Weights of a small transformer language model.
Size: 25 layers, 6.95M parameters.
Architecture: learned positions, biases, untied embeddings, normalized queries and keys.
Training: a variant of SOAP for these matrices, 3272 steps.
Each number is 128 + 24 x the weight over the matrix's rms, rounded and kept within 0 to 255. Layers, rows and columns count from 0.

# layer 4 attention query, 128x160, rms 0.0383, rows 0-13,64-76, columns 0-79
[[130  74 130 171 122 131 130 146 150 173 152 170 107  92 104 193 107 145 167 112 131 142 108 169 176 135 114 153 158 182 112 176 112 147 127  76 130 154 165  97  94 117 123 132 149 136 132 108 146 153 155  86 117 151 120 110 141 145 147 126  90 161 106  99 136 121 127 162 170 154 154 201 110 134 126  97  87 132  87 119]
 [126 128 112  77 128 144 108  96 141 137 132 141 161 158 115 178 131 141 106 149 113 108 133 161 140 128 115 126 138 147  91 156 122 150 150 158 133 114 136 133 106 143 138  94 115 153 172 130 144  92 144 130 142 105  95 139 134 129 130 131  83 112 120  94  89 130 123 110 109 146 140  95 119 100 100 153 160 131  94 132]
 [131 138 103 137 132 119  86 103 106 131  96  98 162 121 173 132 141 133 135 120 129 122 120 105 180 166 107 120  99  86 125 106 134 146  99 134 129 165 101 125 139 137 120 108 131 128 135 128 125 139 133 109 115 159 128 148 146 140  98 120 132 132 113 162 102 100 138 124 153 131 109 128 125 155 149 116 156 133 107 107]
 [ 95 151 122  97 138 115  84 149 145 106 165 145 113 144 127  87 125 144 111 141  78 123 138 112 124 129 138 173 101 143 157 130 117 109 129 141 141 102 152 118 135 119 149 136 126 132 104 107 113 122 130 147 126  95 118 135 121 103 125 180 133 110 109  96  90 147 153 121 124 118 135 123 160 124 144 144 141 100 149 127]
 [106 150  91 171 122 129 138 117 119 115 154 160 140 148 117  93 101 122 106  97 130 147 123 134 176 150 102 154 133 174 142 168 116 119 157 120 126 121 122 124 103 109 111 130 134 162 138 154 131 157 142 132 147 127 135 169 136 138 120  93 180 117 109  95 101 175 113 133 130 128 100 132 122 129 145 151 139  95 138 120]
 [ 94 117 117 137 110 156 123 183 136 125  49 123 158 143  98 143 152 129 157 102 132 114 166 189 118 117 136  97 155  94 152 124  88 119 149 121 196 120  96 147 113 136 149 147 169  99 101 149 143 136 113 129 166 138 117 183 142 141 128 122 157 153 190 115 133 109 160 122 130  96 140 109 139  82 110 197 169 100 117 129]
 [142 134 108 136 142 130 139  90 106 136 137 125 139 127 108 133 111 157 122 143 124 146 121 149 125 136 147 123 112 120 151  91 125 130 161 113 148 146 161 138 141 137 125 104 106 125 124 113 146 138 105 122 126 111 117 141 132 138 148 126 120 101 131 115 146 100 129 143 132 116 131 126 130 135 126 150 124 119  95 152]
 [108  91 108 113 152 143 140 134 168 148 167 127 147  74 183  84 146  88 141 146 120 122 147 131  96  97 155  69  55 115 144  98 163 138 154 133 161 117 120 173 137 154  76 136 121 129 120 143 123 172 141 133 104 172 129 119 179 141 119 155 109  87 144 178  98 104 104  92 166 145 125 129 113  90  91 112 161 131 149 124]
 [165 102 120 142 157 139 110 145 105 138  99 133 125 127 139 144 116 134 143 112 152 122 130 140 145 160 131 134 125 121 130 139 106  85 149 106 106 108 152 109 107 130  86 162 135 126 151 103 164 109 124 125 125 143 125 142 164 133 144 127 153 147 110 144 132 112 129 147 150 122 140 132 105  97 131 110 115 129 163 111]
 [137 143 125 141 133 117 107 137 136 128 134  94  99 111 121 100 148 132  85 118 140 127 126 110 141 113 136 122 113 144  83 133 146 155 130 136 129 134 124 129 107 140  87  94 140 121 142 131 147 168 152 146  78 144 130 145 118  91  95 106 121 100 154 123 113 137 103  93 115 130  94 123 133 193 100 107 137 139 126  82]
 [155 149 109 112 138  99  93 124 111 142 159 185  59 119 115 143 138 153 122 143 121  91 188 138 139 148 166 131 127 109 166 146 132 145  79 128  97 119 100 115 140 142 143 145  99 127 104 176 145 141 132 138 119  57  94 144 155 128  55 119 152 156 103  95 115 148 132 162 147 145  94  78 100 158  94 187 118 122 104  59]
 [ 99 105 148 108 129 182 180 110 127 108 123  96 117 149 131 113 126 124 144 165 143 158 115  83 115 157 136 135 119 111 111  96 149 155 152 122 151 116 165 154 142 102 140 125  98 154 158 127 127 136 112 155 108 114 158  84 139 146 157  98 146  98 105 183 125 101 130 111 139 141 110 154 159 134 160 119  92 144 136 104]
 [157 120 114 120 120 134 126 118 113 125 173 115 141 143 132 117  93 124 110 123 112 180 122 127 127 167 131 180 137 127 107 136  96 108 163 129  99 114 138 126 123 144 117 127 122  89 121 152 143 154 122 146 167 147 162 113 144 132 148 157 114 152 141  95 135 119 129 147  81 104 102 114 133  92 114 119 128 122  86 164]
 [ 99 161 106 145 141 112 148  93 140  99 122 192 147 115 139 137 160 172 147  97 107 122 136 178 151 112  98 132  88  95 154 134 138 153  84 116 131 148 131 112 137 104  97 151 117 114 120 141 127 139 147  69 118 139 124 108  48 114 129 137  80 166 108 137 148 127 122 136 136 133 108 154 113 112 145 136 123 152 144 140]
 [138 152 145 156 143 127 183 117 102 125 166 176 146 155 106 163 124 154 125 109 136 142  78 141 106 122 142 145 140 108 128 151 164 126 119  85 134 152 147 140 109 103 145 111  93 158  88 103 152 134 138 119 132 135 120 126 123 120  73 137 119 102 136  73 144 136 111 143 106 148 173 136 127 199 184 128 110 122 143 106]
 [170 129 157  58 117 146 169 126 178 101 119 121 161 117  99 133 141 130 143 136 137  80 114 105 110 113 169 144 102 105  94 104 152 138 142  95 157 114 122 165 117 134 159 101 136 127 131 110 109 114 111 157 132 138 151 133 156 118 136 125 115  99 189  85 150 148 124 129 126 163 129  87 101 133 123 174 147 135 122  89]
 [164 158  87 103 139 130 121 120  94 136  98 119 143 135 111 123 128 133 166 160 149 100 141 183 143 152 126 117 139 122 141 123 111  96 150 118  89 106 129  62 152 114 140 133 130 129 160 122 149 156 116 173 172 113 139 120 185 115 118 120  85 106 132 126 144 127 104  97 115 135  95 143 138 124 133 133 153 115 138 200]
 [135 119 130 126 107  97 105 108  78 125 151 139 132 185 134 136 131 121 121  98 140 110 133 148 131 135 111 141 129 121 163 117 101 128 139 107 148 163 129 149 133 113 152 127 133 111 128 144  91 101 132 140 148 117 117 121 100 128 112 156 158 139 121 111 133 130 122 141  83 139 141 116 126 132  98 135 132 120  95 112]
 [152 128 140 139 112 114 136 144 167 126 103 147 124 140 109 110 106 153 128 108 150 122 131 109 135 129 127 153 115 135 160 140 112 174 106 148 147 160 112 133 121 139 138 101 123 157 128 101 118 145 144 121 168  92 107 131 166 130 142 143 162 134 140 139 103 106 140 173  91 144  83 150 126 153 140 136 103 165 155 130]
 [123 134  86 147 129 144 169  79  97 140  83 137 120 138 113 120 149 137 133 113 145 147 136 106 135 131 109 177 193 152 163 107  98 141 129 124  38 136 128 102 149  86 136 170 147 127 129 121 166 120 117  83 176 113 118 118 112 130 108 142 119 124 134 105  94 134 117 159  87 114 122 137 136 131 120 146 148  82 143 130]
 [145 117 103 122 121 136 107 131 130 122 113 134 124 105 131 151 106 130 131 114 125 131 132 108  90 117 145 116  87 113 145 120 124 121 145 145 145 146 125 100 134 146 123  96 126 152 119 151 154 147 117 120 101 145 102 143 130 108 138 121 144 143 151 126 127 114  99 110 120 150 132 131 110 129 122 111 157 114 117 127]
 [130 126 145 164  96 147 180 127 149 166 147 109 110 110 118 120 140 175 161 126 150 109 118 162  98 107 140 106 109  83 146 101 160 109 132 136  94 123 111 125 133 111 121 133 134 164 119 115  97 146 106 131 134 123 136 162 136 168 151 138 117 100 115  96 123 148 135  99 122 123 123  95 120 122 111 113 144 144 151  76]
 [134  76 111 121 137 136 140 118 162 101  70 132 134  94 145 137 131  74 165 100 110 122 123 121 136 115 132 133 112 144 127 122 162 157 140 112 124 124 134 118 135 113 123  99 140 129 133 138 142 100 117 134 105 136 159 142 148 113 135 125 102 100 114 156 150  98 137  91 122 133 139 123 136  94 107  99 156 137 102 136]
 [144 111 145 115  94  98 116 164 151  93 122 119 149 125 163 117 156 122 134 139 143  95 120 147 128 136 137 148 108 135 129 135 135 174 122 160 154  95 118 133 152 107 128 128 113 159 178 103 128 151 107 139 107 156 144 158 148 101 140 123 162 116 143 109 167  99 158 101 111 104 130 129 138 155 115 146 134 168 138 113]
 [143 141 118 104 161 178 144 148 131 139 156 132 105 115 133  92 124 141 104  88 107 158 114 113 103 156 160 131 136 132 123 156 162  87 122 133  90 103 141 105 150 158 141 116 115  72 130  98 124 151 100  57  56 154 137 103 160 105  97 129 139  96 178 138 127 131 122 141 167 135 127 115 100 124 127  84 181 149 137 147]
 [ 78 153 163 146 117 131 162 195 137 127 136 146 104 110 136 148 151 120  93 138 118 154 112 112 112 157 153 147 131 153  84  86 163 127 158 160 110 116 125  78 160 112 112 147 105 105 160  90 114 121  67 139 111  88 149 108 128 133 138 132 121 126 136 142 107 110 114  94 118 136 118 153 101 127  79 123 125 120 105 146]
 [ 97 108 139 146 126 107 121 128 116 146 188 103 146 135 125 130 101 138  95 128 116 118 116 121  82 112 126 104 123 122 128 133 132 117  98 144 121 129 116 114 138 131 166 162 108 130 143 141 134 131 107 148  94 121 111 113 116 146 166 123 154 120 152 142 131 133 117 139 139 116 137 149 152 116  97  86 102 137 112 162]]
# layer 4 attention key, 64x160, rms 0.0387, rows 0-12, columns 0-79
[[155 114 137 185 109 120  96 123 109 209 112 124 153 124 132  83 153 144 116 107 108 125 105 164 119 139 112  84 129 167 157  72 122 123 148 122  81 130 131  91 105 134 152  84 109 106 129 144 128 131 155 109 156 188 137 135 183 157 125 130 133  94 120 150 106 146 114 104 145 153 128 137 132 106 163 112 148 123  95  79]
 [122 147 137 147 129 130 114 142 131 154 129 125 114 113 152 135 119 115 141 117 129 115 146 162 132 104 143 139 162 102  87 159 139 144 157 171 132 109  76 115 129 121 166 129 173 134 126 168 142 129 140 121  85  99 133 134 161 108 146 106 134 131 143 111 118 117 141 147 138 115 130 128 122 123 162 165 163 140  99 142]
 [136 105 116  99 153 114 129 116 103 143 123 151 156 132 142 160 153 150 122 111 133 106 110 137 131 118 124 150 143 115 135 122 130 128 146 157 105 119 144 127 120 130  84 101 134 171 141  84 117 137 143 163 134 107 120 159 121 171 141 146 148 104  67 138 132 165  92 121 158 105 141 112 106 140 108  86 135 142 130  97]
 [131 129 126 139 116 127 121 142 146 113 128 149 147 133 151  98 134 119 117 125 130 113 138 103 119 142 112  89  98 150  97 126 130 117 122 121 144 114  81 139 132 142 117 144 134 141 114 109 157 140 138 117 127 152 131 124 126 119 124 116 146 145 140 118 127 133 132 152 140 125 119 141 156 129 120 141 129  92 119 137]
 [127 155 122 134 157 148 161 114 144 146 162 130 128 102 124 142 159 157  90 116 116 102 110 130 106 113 116 152 118 113  99 116 124  57 164 133  95 123 130 131  98 133 135 155 134 121 154 141 107 101 127 130 124 159 180 115 100 122 110 114 146 151 156  72 101 146 161 100 126  90 143 159 136 134 143 115 163 142 132 101]
 [138 155 113 177 135 131 118 121  79 143 160 129 151 110 117 157 163 128 125 116  85 121 144 183 154 143 103 124 176 177 139 121  99 112 130 112 122 125  85 156  88 138 169  82 142 134 181 143 152 125 135 163 174 155  92 132 183 162 108 123 154 138 162 109  71 111 181 121  82 133 156 161 115 112 174 130 112  60 115  97]
 [124 108  93 126 127 141 105 150 112 137 123 155 129 152 110 129 118  95 131 125 139 139 140 149  98 140 190 146 152 136 180 110 137 124 136 101 118 147 129 101 143 177 114 130 135 114 125 122 136 127 123 109 143 134 120 133 141 136 140 131 139 148 119 126 138 120 117 119 106 133 137 122 173 149 133 136 123 112 118 143]
 [119 141 127 144 135 115 147 111 187 150 163 140 134 115 145 150 128  82 134 127 144 103 115 114 167 118 163 133  63 106  74 138 133 173 131 135 146  99 100 158 107 123 104 154 111  85 131 162 112 168  92 168 111 122 198 108 124  97 112 122  96 111 143 107  92 111 141 102 106 115 104 124 119  77 125 131 153 106 173  89]
 [161 133 103 124 136 126 128 154 124 149 135 130  97 138 132 143 137 110 137  94 157 127 149 185 124 118 128 121 121 132 136 115 113 115 136 122 123  97 128 100 122 142 122 129 137 140 133 118 119 148 111 125 139 140 123 108 134 127 142 133 142 132 145 124 131 118 141 143 146 108 141 107  81 145 152  99 149 153 120 130]
 [132 119 127 118 105 130 133 165 168 114  90 129 136 113 150  90 116 106 142 120 125 139 149 137 117 138 137 166 122 133 123 105 150 143 100 150 154  87  71 145  96 155 164 115 131 118 147 152 119 111 105 108 124 138 122 129 149  63 148 143  97 152 123 125 118 101 142 124 142 140  79 107 135 145 126  87 135 135 144  94]
 [164 133 128 150 128  95 136 137 115 149 122 114 116 146 116 109 106 128 130 151 105  96 123 137 112 108 156 167  64 143 115 120 143 145 132 103 148 123 117 108 104  58  95 104 123 145 127 159 157 154 140 148 120  82 100 108 144 125 124 124 132 137 135 143 152 107 171 141 108 115 108 117 180 156 118 142  88 151 152 120]
 [168 130  95 143 113 131 106 129 144 155 111 107 112 170 100 149 165 135  84 145 150 148  86  69 136 127 103 131 118 129 103 135  68 128 107 112  67 138 149 134 105 158 127  97 148 162 167 124 142 133 118 162  69 202 150  86 145 114 111 128 180  77 125 147 113 110 158 182 176  97 156 121 154 147 115 107 118 167 144 148]
 [166 111 128 125 127 127 176 129 135 167 175 128 119 168 115 146 128 122 128 107  97 133 121 121 126 107 129 118 133 134 136 141 178 137 128  92 120 119 122 139 130 120 155 171 118 138  85 120 114  89 123 123 122 138 151 108  91 119 146 129  94  94 131 136 126 160 144 119 133 112 103 116 130 104 161 126 122 127 131 135]]